{
  "head_dim": 64,
  "norm": "rmsnorm",
  "rope_fraction": 0.25,
  "bias": "qkv",
  "parallel_block": false,
  "init_std_qkv": 0.022,
  "init_std_up": 0.022,
  "optimizer": "soap_variant",
  "lr": 0.00237,
  "beta2": 0.95,
  "warmup_steps": 200,
  "seq_len": 1024,
  "steps": 6865
}
Each number is 128 + 24 x the weight over its row's rms, rounded and kept within 0 to 255. Layers, rows and columns count from 0. Numbers have three digits each. The size before them is the row's rms in percent of the matrix's.

# up: layer 6 MLP up, 1024x384, rms 0.11, rows 502-568, columns 0-63
# down: layer 6 MLP down (transposed), 1024x384, rms 0.103, rows 502-568, columns 0-63
# gate: layer 6 MLP gate, 1024x384, rms 0.107, rows 503-568, columns 0-63
up502 099:104127142101117088119099145140141135132139123139155147145128121118107111128144146146113152085152107139101119106141096119127072110116119091098129124163126148111158101150117155173095125153111109
down502 099:128101141104114126143134103132133143101107136112159097138076105104142157128125115122125126127040117082126144139096105077143074143152124135160104167134112107090175159114143118136134184149071142
gate503 104:123158098104154127137117101123149134151165118100158115120176133133134135165175132104120134112126157133111143108070178123107140148137170131156161103103164139134121142148109104123121134159123121
up503 104:104140144114138210095153112126087159152121119124117129129113139108149119124109118129124132149120135121096115099097137108145158153192127178101160106126126131125127110129072131154134133089210126
down503 100:091142147108143194159146112114107165135122135136128136119103082123138171125131109120137135149153128139123121115104126125162122137148150133127116158107125131085134115151153108103132136073108126
gate504 107:145084124125161140195149083094111146151162128100115136124117103104137109142109108146148162113104149089105129137136093128120081136113108146082111103125155128137124121135123145139126109134128083
up504 103:099120096133119146078098161160140111067163164155106136097111154101136124149137149130120124114130128106152136135123120167129123154155144137158120092207130120106109134108107082099153102123111149
down504 100:159124104171164167107087116110113151159126106126121114127119141099138110138147114142161142093145148112081125127151082118124138133131149148069109096137128125076130109131169129095063084104113105
gate505 101:119140136118072120093110062087126127152137112155120167142140173133140145074133113125151115122129123142084108157094132131134121102167115120137105144116115177144100174125158193160114099123130143
up505 105:153183165104134153130135139111125106132137142113125116118184133103133111155132134101122107086079128132142129125102134144139115111118084086138180090128114154113148120145175144129128113119151182
down505 101:133124139115119137126099114150126081147102125087128162146176120124148154089161163110138121079121162133139124096113132104135127101086119093075148120103149123108166172124137107163098115123152126
gate506 100:171144134128117114161083108113106109133144132154105154155129109122068112139167119121177169148149095142125159148132110140159106139125122135131119105142101106124131142091151164128101127194119139
up506 097:140131134139141099111147114102147172090115148135103109151110120134115135112073142111129154082120100131173176134081102126130123140117098127156124154099097113111147179138108107110139145157164124
down506 101:117150121130155098118162136129081163094154140107136111180130169152147132150093079111107092098102126121146145155115103140164143190151118124141121150089146118148148146166104137120127125133094107
gate507 099:137121124133104129174116120132140184155115152123136118115126126134098140144130135127173141120144112150145116076156110169144138145111122117121126117115108107120156135094146173124145104118129123
up507 098:095153138125122103127088143120104139168102109136149136120132108102140144174066055068122117135103098129151125132119163131119108100132127121099176104132110145124133107136110142130113110093158146
down507 099:107127156151133127139115161149134097117101095162147180131136122140145100144092109077103088162107090115191152157129156135100139123118141138101090107121100148102176170170101131148055176118139153
gate508 103:104120122116138163108155112158084107092173132123185093125146122134112121127177125133140104138109102099124129127129101134125110159140121110173115118146160099131128143128127108127105150157144137
up508 102:101160131110085130084132153172167124137144139149125093125138112145105109110142123077114117119113081131141148133077130167135089120139130140130149129121098121126118124136117113091149135117134123
down508 101:128097123115137149138166175162124138176112105118082101160092148128126120147118114132134128114117148094129093152081123149113125081106074142095113087136098144125191128138149109160135133142109089
gate509 105:106082097123168145096106159159150141150121077138198093128064078128118077148121137121072134136133178144189085106107143108149143170093149143117118149127095132139113122138138106149102119127092136
up509 104:137112163160146126104130142158114161113164140154158123159149141143144119113101148088146105122161137103076107096145135080103113125074150127155152125102113181141138096168085106143138167139179144
down509 107:155149152172131087126130149131107124185142156150141153117169157135136169098130093100158156120139134123079145118122113115082113148110130113159140162092163143119154125129121093142140145133104143
gate510 097:113101136132124099098109127136136134129122128118079177127138144125128129133166118149150095139174153096131109143102128202148146145110113139164061163110121131113123116140143166119111124168114117
up510 097:124162182148136119115139171106120123077088103094157140130173130133131130143129122134142161159170171099118205133161132124086096116109090166132149143149120111132127080121139103125101136140130116
down510 098:111124151106112176114136136124127149108081121101147172127105144145151125130165120140114141097155133154157135141095127163120166124125136080135130163121161126139069162125116100133146117143099144
gate511 093:100100119147133140103098126117125092153145157151120140163153182085159135163147131102152136098126170100146112106123129137169081113107160103116144127128156142128094118119071132127116135166135124
up511 102:133150117130151149174122126188095139131129153084142150120123148054108129167125138147133136120145124154109129118138092109135151110151139155096137103126132120153155133148113093139134147132133133
down511 100:139160126119140156163135109139138103136137140095147141118144163108124108163124140123124148128153193118121134115146111157121146089155132084088105103137065107142140169131156137155118133102095125
gate512 096:156139174175114102097130149161112185123098164106164136108141094158118156114130117113150137130177134127082115133136080125138151163120143155110125101101120106120114087098155140164129157106150125
up512 096:110110121146143192095155132139113146123109114128143131144143116176142093108116106153127166132125135116154121158088109088121107137115152113133151176121134123122110111088107147139078124159113174
down512 100:166116137149131105093119141123119132120100137110151135135092112124158146082129128116139120139155091135152135132113107151141125128116088145145140136100181129157130125090154125136070154126096143
gate513 100:146124128146166161086136134107124175141112143118127149140132109089109122136113134114152103141098113175130124174127134221115165150105103141152105146111133117069124136108105136122109131140135116
up513 108:100136086153114091114106098143101108130214141172131139109070141163128117147114099196116157126145109121140127106138137131149101117150202122126130093133132124168157113125145160127121131110132157
down513 103:139126174105157116101135130120150140137171156129113110155123126136136150150147109103153095129163132114089152105130173132137075104133133118143159102154126178128143119136142109137169155128104117
gate514 095:136128128114114127120118142146093144112114116124134136138111167120094150128117170148134128141111150098120142092138102125133117146117131155131126098177118073096152182131128151098177145120118112
up514 099:112124102125116070142139137119125127193111108100152167126128117097110123127109085153113106162097100126134161180158155159147098155128089126120191109090127107137163151078144115132136136120102126
down514 100:119109144107162137136130151141136121152143117118099169095125099128152133126130132147121109121147096142151165121115114138115117110083088110106156102075161114160172104107147083134116126135087131
gate515 097:152082104128149131138143097109135116111137094140144123108120178094120144138121143135133146169085147123133125140158166123132120076106148117148100153096096117081117149123066125126151098103079146
up515 099:123134140160123104149101117121136123129156141158137101152122119110099116130166119087122129095127144118133126104175102113196162136112130118092142116171177118128130095143128163137126129122108081
down515 100:126143153103085133108112136187094153107152114101128133189097054094152138120168184092110166114116112114145159137140137136131149106066128102103129131097100115159101165100094153194117119118105121
gate516 099:146096143088132132155138128133124120130111165137115108077110104125140121123158138123124124154152123121129092123153070146117102158152086093135124155145151118145110137082130115142104158145107135
up516 099:126137145103205119091141111109131127142092122176123127142105114163145131131184116118125157104122137194115098132107131170154100135164107132128085133108110115074123094140142121101118131122152119
down516 097:130115108077138156123127124104133108112146090183131144133165143104139132116101144106128121143171170084164147130151112140112166126152081145142094132128125146076154122136135116115127116119112128
gate517 102:117113108151079139115088105158124172139123151128126115157104142114129147127211129126098172148080172135142089154134102070127129126091105090140071137133126103118132080163165140122130164132093095
up517 101:148107154149096116138115097109110136119100134105110113103145123130124119139090139149108141117124103126131160193116109147169118085116107143167096136105115130150112132164086131168095125148139134
down517 105:107109158107117132120122085106167069152099104163091106149095103135112139146123131156110155093112124145100106155150127137114144127123095147082124107140146141088086090136105101114077169131111111
gate518 100:156120138137075135130111162152109161098135111152168110170130139108128128117128118091124114133110083107169112118079107131138149126127115155122151071123116138112113139114160124132153162084140108
up518 098:161121127129134121129131145150169180111133125117152111135141121140134109106126138145110144145169138145147149177138162139145125138092155138119142107163093089151149145089158141104118130174136109
down518 099:133127127132166142124134126125089102144135169117136140164119109123108132125146102155136125117125138136162163092130100107081124107099098123119154122071136110152185131110114134124166118079169146
gate519 105:139147131093075118100105119094139186177107150131128095136174108123114126104130150129195134139148105150158093129125128132099126144117121170127092116137135140104131152091154120137124144126129098
up519 100:150126076147121103131083126145100114131182092100142185095174147164154079117153145112163128101145087167154135147188118134135120130145135136117158138130099136119095118144118150159148149127134207
down519 104:140173104128090070118136108130125150143070162122119099141196121135144115112117153126211157132164135146158129112168134099076128159094130162122126113100115151161120147109114130147144115143124121
gate520 099:115142148135098125154122141136138162175151153145121123128153136153106146132161089126119128176120117096163095111138115111167135122084108106138147142121134114153101135120160110085117110137152155
up520 102:147139099116180152152140114111158121123099137118109164174159080113130153136109132147142099137103128101117144128137090157158158189141091122168156129104105087139165145152123113130118159121096122
down520 105:094151146103112139144137146106161151134102140101156096130122104130130140117100147137107082099124121080177162106133094163107117144092110125129161128114115119071149142127129100143086090175103121
gate521 095:128174118143130141121147150111132115134141153129140095098099111053107128152157145136152099174138138142114131119155136123160122160094138130136094152136157119102121171138113160105094149131142123
up521 094:140109108155125057118143126146113120137148106124153111133130121139174154121145098125142117143110119120103164101109160172122154137152153155149122126153179088100136123097114111153150105131144103
down521 098:076129125133122131109108141100115144134132144117147146108109158149094161152160127164123144158072152133091096158119153136122114142168107103128162129130078135121075086121141117115136167153112127
gate522 103:097085133125118123143106149141121133120152145130142128112156159087184126089116148098130162135158142101143101129147122129119144108090108155159104131157141113114106130166099105104146136126144095
up522 101:122141100131124153140153150104144141113135117131131083117131131104113129108133112118134102168098173106100160116169096141132139097101128120108141111121140146127149107122166089081114124110099129
down522 102:117136134141147147095110123140138154150131106107102098134117145118092132158121117095118110120113146149130088123124072155114133144046120073115117123133144152140097133121148088078086131129091108
gate523 095:132161139102146140120180151158120104131136100143049070120128136142107144138128138126127118121133134117157145104124090100084153129156130112160122110154109129163096158111168123119088126125112093
up523 099:118133134119090118149149136152159141124186177116121123127148139143116120118090137130135097136121148164125176170138117112085107158131104093099085111104122119101143128128102120157111125112123092
down523 098:140155169133138145138118132146101133103149125135124131138088150152114162132122138096129144140116164137142126160111136095112103105116111094125130129089155113119096135148126148100127145134137115
gate524 101:143127106122085130094108132119137114128159133152117113113136121132113124151166153079087156111196129128111107158185161147099107127112150134118127122166130112113138137107107114123114149134106165
up524 096:128137127127107109129116131112089125150106122100132145072142136168130127152089151157100125117137165097160116171130085148134112122093130121130157109101100128102138158064098168114152096109140107
down524 101:122147124146115099130087189116093126119124115114120115143141122120096158089138134139080098157131104075161129166151101145151138130120174109126113085118117108141123112113136080120127152125139117
gate525 104:070093110146107086113112133157117138169122144183152146130128119111119084110131108118128150086113116120117161106149162118162161136088101129149194153140132104139154116190126157139114169123160134
up525 102:143130179130104078174162156103152167109162093120133100105142148116113106126073177148166143092120106114099125170129097133143161113116129102142150151115135167130171126178078082098172131106136109
down525 104:135161184126118111190112138118151134162146114151119140116137126126106123137126169139148103150088115088171128150132136086137176099130129133100135147127156130130159115166117097129116190114147132
gate526 101:108113147105081134166158131193158123107180143128135112103104123129176154142170137168172150152138136110106142128148107126100132126135079094167111150130114119127145163128096127131112089148138147
up526 093:153111133152110096109142112142141142147069141064179132136140138169157137154097121132121116104131073115141067165103137108140139131125099102147136119109141103106102146112120168154100130126153136
down526 097:133131138162121104095114092123122145133062122086171129142129146118147139133142137176120133125097156123122158172094106131092123088129144112095156120111094137150103142113123082129134137112150167
gate527 098:107130165125093154090136124128124159107114121161123101092120080134054100086159110133141155160131110121117120133124119129140130120127162138164097202172106143140104134092146107100146139107118137
up527 102:095129134163142124139162127107121100117154144149109152107103130152097151129101174135151131106132139120078131082174171091117126079090185125146148073114091088144135124129082132110150141139096144
down527 098:086132132122117120099135168188137163114104129132165151156184149157106158132116144159152174104147114124151145166174156101111113122138141158161141093135123141130102156082133110094179116130132140
gate528 101:145107119099155151121096088111123123120082168161158111159114096123154125135100143127151115070158150139130098136142137156144147132086093148143153106129120082101111092127118150128095120107076184
up528 106:094115138155114124143101124118154140090107161103114121134122150094159116120133156106174114116139143105094093155149130105174168082106086172082131097085129050088164135118085145108123136138124102
down528 107:084122132111110176131160141099169098151160163110105132138123129082108122141129127110160094125110159098123068154157115148118134138138107158139067140124140107121148130150122132088106110134131149
gate529 101:139151087137147157106137118144147138094125136139144145134152145098116139102119067152108132104155113160094128170128135119132157123118145077125135108113118139120148136143085160199121143180096116
up529 101:140115132130119137159117181119122117111145123163143124140152134101146134107155153103130080157123149102112128152072122097100134129124118160127130096102124134161135111155122096097176136128124115
down529 099:141115156119174144158121109140123111114140144131114138121146139124096138135078129176132127153119091124094145115144152100143082101157129148200145137123110121116162112159168183157119092145178103
gate530 104:096153127088123146104145104127115115174149109103097085113118150115179109135090112148166123154172162126115124146100124077124106118115107140145109156113105148100097122179127114069186124106098103
up530 099:126102164110137125132144116137134076118115152094133142118128144106138092111128166131136148130158116121106116162108076155105124123124141122115091153137179145164105115153144123129185124106131113
down530 095:130155123127115181122156124126130135140157103144080141120144101163132123117162142092133153121145108153086100126128106087129130098133102171154065119145122173158138165162146117107127129105118097
gate531 097:150141132144114079115143114110143127150127104159101158114122143145144097129167114169115128141132146101109131119144127058143146178140087145152122146135119149158145149158114117141147134143122165
up531 100:143129091147121100141129118120168087115113166150106093115104119064127079138107124122134145125106149112134177107135147142097117110167143161190134149111123113137114134162138146119099102137171151
down531 099:142142085160099117133120123140109139137125148148100149122163075142128103147146143147133089103130164153136121101106134176118164136082133116143171107177137106146135113133111094138105132138117091
gate532 099:100153089109157157138111115155112079136126130118114167172093131157117152132100137169149099143141135151105092127127082151120137136150094102166117096137115127129137135162136148119143101135149123
up532 095:129145096122145146147154098121125136127110109112163140107135155129057152064076084107104118162119130116097099148137144094074131114124152111141109116151149112104165145164146140101109095141127153
down532 100:131139057107116171102116092138142092113112116087116162135150168120112134068070092101120130119111122096138102125087112091079144093144150121100101079120135131107153150136130121125115070119112140
gate533 107:122126145093097168093126127117177114122107099152115161110138124138130150084154137125138070091126126119143160143106105078133154144086109160124116130110103137157085149127130128162135148156156114
up533 101:137113090120092140135114093173119145110112161133095138094151141127131125138095130153098128120113134144122143159130125145163115082095135128158080137112126165087158109155102127186117103075075158
down533 102:118126052172107138123125139110110109124134130151103113115143123130136130156131092097193175144121121152120101122125171172143092095139120141133142126127145159102149144151147115104119142125176135
gate534 097:105108155135076082158124124144112152137091116135122153113127137120151111126151095072146129144121100132152107092120118148105078056084165128142130095142116168160099159129114080105117115168194142
up534 095:122120153183092115169085119147146147090115125148132149115154172120133124101155128135137123118132102128136130116128156118110077138116169123145133101088134101114104131120127125131109088144130150
down534 095:109125115122145119094130147140184147135113096153101138141120097137131164115110080166133141109113124128129119145165117139107149187149170168125125113140155132133124101067117101144138105099124156
gate535 092:194135146090134102084133101143100143133093158105092110139098140166157134122148109147146134106087139178122134110119115109082135114125163105115108175114142148131097151060132146156161170179142117
up535 099:150103111100139126131133129078108107158142154145062107164138170163125130147139126170128159142122122123123153113196165132128110146138134127112105163082109172097143142103137111104137138121078097
down535 102:171132156127138160112124096145143126117140142099089114168120139128088151167109176099125148114132147113134136135088127159118158089130153105146120136124116132099165118184109134141123160104183118
gate536 094:153113145115119096167156118144083167117118139121094166123124123135086106158143162130129161141149138108060107122141118199138123125112061104137113101131147165101123143149122094136127136100156144
up536 099:149113139128138139161160129196122146157141123141168113123157108177128148139120110117135148125119166061105099095151114112167126148147140122125124149115113152117131134110136104111115135121110100
down536 094:115108109116130057154132127133137174158144109139119091115140170145161197116116112172131125128102125121130102132136144112142140104110157090148112163123092119160139113096106163158096157113117150
gate537 101:117118158133156168104081096134141124153120068085104164129144143137116140149151150145141118150102141133141144182121115139101113160140105133118095105145101106111129126158113123123149146092147115
up537 100:118100153147141103123117148125141155112124101123115119147168158120134112127122105149153178134139134123128122118142132118150086100128197130124133166117127119115116086112084087148122128173063107
down537 098:164065139132089131082122101072102119099105124079154169132126131164127136138120153119125095119103123152136122127134113111104130158161124143110118146088136113125120160115118122131100079144093081
gate538 105:180112152116116100176151164066112140133108061165140128080119146119136127149119089108145115145122127115100140133162107113140148139148188097130137059079143163113132120116148118106137174124139126
up538 108:081139137105123145109172133106115118162138184104114098136134148146158095123181116079130105141134110118142147157152138128160121097124127138151193104152155111170073100138103113126112136144110146
down538 104:160120155123138138149123153095160115143138117148124101098136142140160111165131138140142136135129124131095116160163139138112159132091142139155123171102102083132126135171102122121096127124139104
gate539 104:154171088137119084118148091165119138127121123126152075070138124117126126148121141126123133111133146134123092144098125113115150151116110153125112111143112114145178105189110113138159131129147166
up539 100:143117152124155113123090137147106132089111138123117059143140114126125137105101154152143132117135144161149082143127093135090149149105143118171112140130168144115113118130139166122114131117107116
down539 102:123096139150137124133094086122093167139167136115115110147157124134136160071124158131118156096140121121164113138133087095081133103105120133142107157116162122164146154137160153149139150121109132
gate540 107:134115128150132121128131126112123119157114124138098099082096128115136113119154075142164093107073113140098149104135159080131130137080120138168146126153111156107111139126146144136068125113138147
up540 112:103157107156168152122097116174119174134111130146149133112101133154088134113134104115093101157116117109133127161098112157124143084084087076123126107134130136145091141113147175138145105184117119
down540 107:151099116131151124121103103107181131124117127125099131085127181127126154123095133107129169131181154135126140166170153126156150116129111105150098162145144139127126114130097124093132135135159114
gate541 101:119116128110100139125116160086130120093142124154132133135106095172091134096137103094184117130132100108102145108093147187122165107138139117136137122107107142139153142130152105166134149142145100
up541 096:118144127143147108098129165119140176086127104142125145082125171109101125108173138088094146102129136150153133132123111085144129081133158151086130118130159154132119146153123116071151119130150121
down541 100:122121135136117098095107141135086087117167106115170109136148170167113143126152144144092139107126145201115131123144157085146113117098096110152119148162110163140152138091137137147158129083121135
gate542 096:156161121133107107134162147096107146159157177144142165127145121119116140144115128133132109131124146109135108099185117145152100121144125135093123133113093127161129080150101112055173163149132130
up542 098:156129130153105122153140136161156132104152139116113095116091138164119139113170111100133134126166150125176128080091087134141103145122141108118155131141110096130171137144109136146136138176147106
down542 098:127142122130160116127205171124153139142144119168146148117104150136119162076163123115108111149119131162085188120122132106103122128157157156146145158150137091167126119138096138125144115122161133
gate543 100:102124117121097128141170094109153126068129101159098104170144159157121113109150110129114125132120209108153130145144129118132105147119120146110160137152146069127155129151085144103127120092053114
up543 099:142084135138151145135125135127078160098105131160120164152115114154183123100122115126134081125115105162112076180143137106163110111098133154116124101104138160118115127118125098132115113126149160
down543 102:081104116105120165106120113106155166179092130165135136170157108125109153111093133156084148128132140110173090137159106169130181126112133142135108141121132070104149100139113144123078099142132125
gate544 107:151117129113179109106104130104129139078094152133159150090123125071131119165094147164174156109115151147132135109146143141164168105127162124095146141100151114159129118122098104086092158180169156
up544 100:135125125129063148145107130076080084125135156132144144106141145088128145124080141122103123076192097167108112142142123112110117115132186143105121151155144155119153128097130119131169096178130088
down544 102:124104119127138135121127142150142129161120130122130125137125100106084099154107118125093094117119144094108133116156134118106102096130136177127112104139155161152132173106136120130139130147120146
gate545 107:138103134131147121132166110166087102098136105147114159165117140130121157104141163112146127141124132078103152116132106113144112122134155096107122100114116107113125129101191133115119127154163168
up545 098:153075115126135098135124126133164088121102126073151089125102136118091123163085118096130140132101116134120131111120084140135110108136152110142153146158190153123131131100167073122111168115113117
down545 100:134149148132123087119164132179148092150131142111126104145163158101092124121140120117104147117168103150122096130165154131129118150078126172139118159190118152104112108125155127133116126138112121
gate546 096:094176130089134088126087121093134117101093117134084101163144079073123088095096146116133151097140108106158140127116180113117102104156082120135156170152127130138125146156111151119138120140148135
up546 101:138154177094125140122128184151123128145144115139113133131152105085134140116127154148082140144138122074130086149136137189147113123152172126123170146098119151118146150121089154135162142150154157
down546 099:133195091105102106138147150113126137143072097103162115170102147114163117108109115153121113130118090150119127136131147122138095108090151123103109127113084134104101139127089167119072125171140112
gate547 097:112147127111106159098150104129105183120118122143136134149160123145099133139122169099173129089125113125112161116139131123094121124160124118157159165123120126115156145133142083162134119093120085
up547 098:182119130129113159107130172129131147114136151124154100124127137162128130152129139153137143083160094124136133169105098125131124139117108128109106131157134077109119110082108188082155129079125140
down547 101:134095159130064154147117136111156129154117179149134150140152151132090126158120176156148143142094090174077110152137132166085152189133140149153135095120147124109126132108082119132128130113126128
gate548 102:135106139136154095138173132111122114153117170115141126125182119115132134139127165089144105141153092119137183117114110121115114160145111097102100122112088107121115145107108123108137124146113154
up548 098:149132124108098105168124118096144117193115192151125166144145111124162106123115132106112125135117135093080120131145126118144102105090117097122125107152128077154131140138163126145087109140112176
down548 097:154200101120113138143129140104146136164116158118126131118140134131149175118133099167111153138111177102094108156146157114139108055121103130160113114106160123175139151096146126103126123107121161
gate549 104:136174105093140146117134135130108156146148161137109185138122108137111079139108107102137161086117093131101124158136112101137158159146137121136162091140099116128128095091124142126140105194123100
up549 114:140175109136102092138116130108166068144158134125148076139125179115138130094128111152162066165139110126145136105131162112134164118118104114147087163093129138093127122146126116113156133139163163
down549 100:092123175111115126094144124141136105112107140136153149153133126146153130096135144164146114142104127142114097122095168136104103135170145146145151175080171119129096133151127132165130146114155144
gate550 100:126129143106133103114135125089171150079118100110086121145135126114094072105147136145096126118125121134158124138126122137133146123134120146139091177177095047093147151103151140111129094147141135
up550 100:119104117130118148167120110154146137110137126142128115146099111134130132107115076146144194127091153114203144157143120115176129155158133127136156101059147141130136158145123141189100166164105126
down550 098:118151152135139097147114123126139150115104098152162188106098162147105100101087150138105147164104160085156133172124137105164107118155092124168178106105081109124128147127139116193133180165097111
gate551 103:147133163082096126157136119129124146161086169092136120159124147143181118107095109095133164130116160103112165135117117146131136153112135096155104153155109132167112118133100113120136132111178146
up551 100:102165116066105093129090125164160152110156171116135123176131212136147106092095142115160124129101152113157107116120129128150159117179153139175138141098142125139065158106140126118128137175102134
down551 099:063146128113145128131148174124127140122110127112122157131152160123134152116156147162195125083119106117113170123168120109163144110102131147128131113105154131144135177110153131148127172115107120
gate552 100:161119135090130108121106118118112162148152128130153130168126157105124130112171103125120109157111072150084172164119137135155076099115163133135146103123121103095104131102169168083187123127135110
up552 102:133154100095123112085127160138139144097133143142136134126082093161177138117161153125154077107096123089145157128192115125126106106112136146146116105105130160123136141130163129173189105145128115
down552 099:148121098142098102176169124124147089144140104127098148112133126154123087124126130129160140114129106162150135112117148111079115143124116135147080115117164160148102109162083104154145111112158107
gate553 102:143159141155104144147137088120132143123138126082108133098094164176100130094149133109109131182115119119117167144136175094103131149144113146150180115120106136157126095099126139121140163138124168
up553 099:132165167128102124106135110104110154171142129125115108123142186142155098142108069125142137153150142116141120143080136106120160153153096117133102117145117121140146110126157163125122105144148136
down553 100:187127122152099078169097137114113091142103137148120111106109168153120087143103108131190137117133117120139114129140133142129126149124124126106117155151123125123127155085090143102169120126146128
gate554 102:128135164170122159088152154137086137179164136145124111143164143111155113160162137131124108135128138133153111137106140136146147154124118086125153147153122113144131128135115132147124137129165103
up554 102:122143146123141129113111106142145134081172124096125146173103147139098119174086118098123132093125105140176119167102120135099144126132153097135126150114145136100113134120127102123140148104131066
down554 098:140152150173070120134107151140115155126113100142096129126171127139141162136072118108135117124116136159126112126083148128164118102129118145115114118097134153141125160081116174112137204139180125
gate555 097:119106116098102110132084120159088115106169169133170097112136121127122130161115136147070109124141108115147162138149118169073126125143131093168101107121105161108066166104135140068082124129135181
up555 096:154156124128069168121170120152124083127163111139144124119132121112122136131133112166123121139140200107113115169137097129170117147103092139125180114086155083113079152119120141142105105104127116
down555 096:112121139126150108108161110120174207159118108116135120152118124123079144128140097156152129129142087100138125133084096165084125112122139113128116152094154132135098108132141180144103122113123121
gate556 105:155137116113133117141133121121112099133118119103136154127121083165122133087089114144180145149186179105123121142149120123167084184135151125123111081136091139144155098175142149131129134114121091
up556 102:143121156101142129140164167135093157124117083142131103145091151102100121144115135147123107099097086158151117169124162131167151112072097119164112130124095102116152137128157134115150101134154149
down556 105:164115123137159108133143113114130150103147143145108139135107137057131123163134139123147093111073086122163138106117132119128093113117110125141109166148114120132083177108144129105114149115168143
gate557 100:140146143119113111095126109140152124156129088126129134150124115118138117168159104116182131171126114110162107103173061131111093140189131116123161118106155107178136134161142106152104114138156162
up557 102:094139130112135152135145136124160138130092146090099109137110116154106153124132153118129109090147096140150182098139142123140127085116141126116117106140086109115141094069111138106137104119146125
down557 101:134148127126141127131109124103127144155153148104134155086053139112135122111170133109101049088117102142128166134141126090174139116134143109091128156141117134137136132143083144155129123134080155
gate558 101:105128144079149122091122149131135103101135113105132140160150112100079164090130137190142132144153125133088127123128103156146138135121102146102089135157103135105103166168183135098139152124152135
up558 099:095115105125154062113117151146159095135154093107097131175162156139098140172091131140141144126139142149105126141140109107137093161145128158124129146145163131114148119090136108144139108114111099
down558 099:073129098149146056157147160131127133169136118114117149167123138138134177181101114151121127145160144127123123128111139094124106080106141121112139144103097114109139094100133136146132149150152176
gate559 100:133119128143144070115109100176097182095148134141107144121173158107108122113141134137162122125110121164158121111112129130170142115137185168069129173097122125114160108117123104108109133165139181
up559 106:170101112126098140079115126119162113144140151168168137094095143113133100092138198105095105112131143141112104131157101154098157098115144117161118107130101106110148124159133107075153100134134072
down559 104:120142104142113120123107124155077127128114123165094126098187128116142138141090153124164160140121107136142125104095164151132126139147171166088149135093109106118136126112134112082141103184086115
gate560 102:145114073103103112137181097138133103170161132135176147111099135098091114136164130120105130143170138100154138125136159135145110105090121175132135160156163134129134100141147127112139165154123166
up560 099:138066127147155128128172083118158130168129155154119131115119125122127133158060160170096124166124124141160131127094111162144116133143145103132130113133132124148105143143126116131146147083093113
down560 102:137103129165125121102125132141177149113103121149115118112135134101120164133084105117107103160128061164164118129115118157146117114135122146138157113139103127159156180135155129132145106133129116
gate561 101:177142137142131164093104106142059117111129119163093108127115087112104172156120124154110122126077147125114134096150157105129108107116123124111109114160104102095125117140186143135111157115100138
up561 101:103146157141085189152151080180126133128147106158088126125147157110131140145140137117099106129093164155097098136116161145136135098127147129127117139103131164164168145182139172138141104115139143
down561 101:146104169172137161128088151135131128135149107157113121134064128108111125122135109175153141170131130178137125109174114095132130146116164131120107137137119109120163113124128098119147124152136131
gate562 101:108152134124106113161146150144080126157144152148194136149130137146089102124144151119139075169102111141105172111151109090158110083144133093159115159164144104124101123135155128138128115138171142
up562 109:140140108107115125134135089139147142153138090099119120139115151164157142120127141108099113097092141167082134140115121119138123094103148096143116122135128126163103119129109128145098117056139138
down562 103:120155112097113104127099069121142162133119123113146142113129151126131178124116111121117078140164169187120167096129102102114140135130160106113086126118117088108112115150149135148128102095118120
gate563 103:101179137113104135154165121166112163167145100140125177162099139101149106123104132134148135163118074141151144121135096109184141144102117140116105152156152094114095096168083115118156130140135105
up563 104:149101120195144129169134124110134101137194101134127149135139104123129123132160109151103123106125076147133126139132130116129078122135134146102133117172113175126153147138106110073126140117125135
down563 102:172118164135141156128133131130094089101118138109097126123079128129101116165135108093119102159072088074119139098128111120083092167138131125133133115161110105120123134133118130075098125070097125
gate564 097:116135072186096092176144134139167109122138134162128154129139110052118140091141123125133130117125092142098085144144106129134143148150108153160112106155111109178090163143151119103118145140128154
up564 099:162114121088136134119087124129126119094102163106130175155125119195145135112132127142128121145171124070151117125092103119113134152138078121085115145141108138122121094129096131188133129094123116
down564 099:081131150129125113149112129120113109115147173141158144141131127163116140099137142101132098125140131140060099120138114145139109091113135163134123086154081143151135144120151163141119147113143139
gate565 099:119164151109153105078185118147081163125118128165156131140156094095101117087125173117095136116158176120118165104163143125124081123169087109145130099128151130175108106154104123123172109177116173
up565 104:122070127144100121117152089147112100123117151138152126157122101148154110117112151132136147108144127145133118134144103128128122162185142127136106156135145122125123088123144120068114088127115147
down565 102:083101099129104126090133116126123153132165166127116117116178109152125160083126169131158157083133144135163102082112083096110082155150165135163165128140168119102113111090146144114125138126127148
gate566 098:185136179140129134141128121127143129127117139117101122137095108118149087131170092149107171129125118127134127119165101128110136190114176110113096131092091178110178155105146111131115155177140059
up566 100:118105153138107088096147150144167125155134113103142109120142118099142116101158122106106104121122123133142090103112149137111131121110150102136171096120111109154170147131067144146078141148134099
down566 101:144147161136120149157117097136115164135132178106121128123150179099129106115151135127121101147138082109126139108149163124136107156114129120156139127106125080156154121112120140176137158181155116
gate567 100:127101121167163160157161133114154105131095113155107156080122177128162116113126109093116184181116141136123149143147115151109147131137164115102137119141112157095125126108130084105097154138099139
up567 095:074147148094109099152198145137139123109134112123101142084149118119086151104097134126117136085107154147120117145152119152153114101146104089118085165120121067130156162136130155125110138106140162
down567 099:149137117166098190127154136137150092089108157163144083146135139124099134121128116159134148115119128133114120113171121131124151146091118083113109147122118152081121166165161147152149086122083114
gate568 087:152108094164114174155098112122107103139101131169126136119127093148112152183148142118130095126122143134125143148123112130136158112147106105124159138134153153164174162118155115116124132129135124
up568 104:097134127130155111148119169153143086141126146140139114123127137130113132147099126111106156144144119135128135112156095096144120141120146115085141102156117127155174083133135128143149131157100099
down568 092:106109100167158127142110150142120110132144137134137121126092114139071066131105124116098120134165130141116144118122116123140153143151126138141142126124113150157123097126128109098147152132115104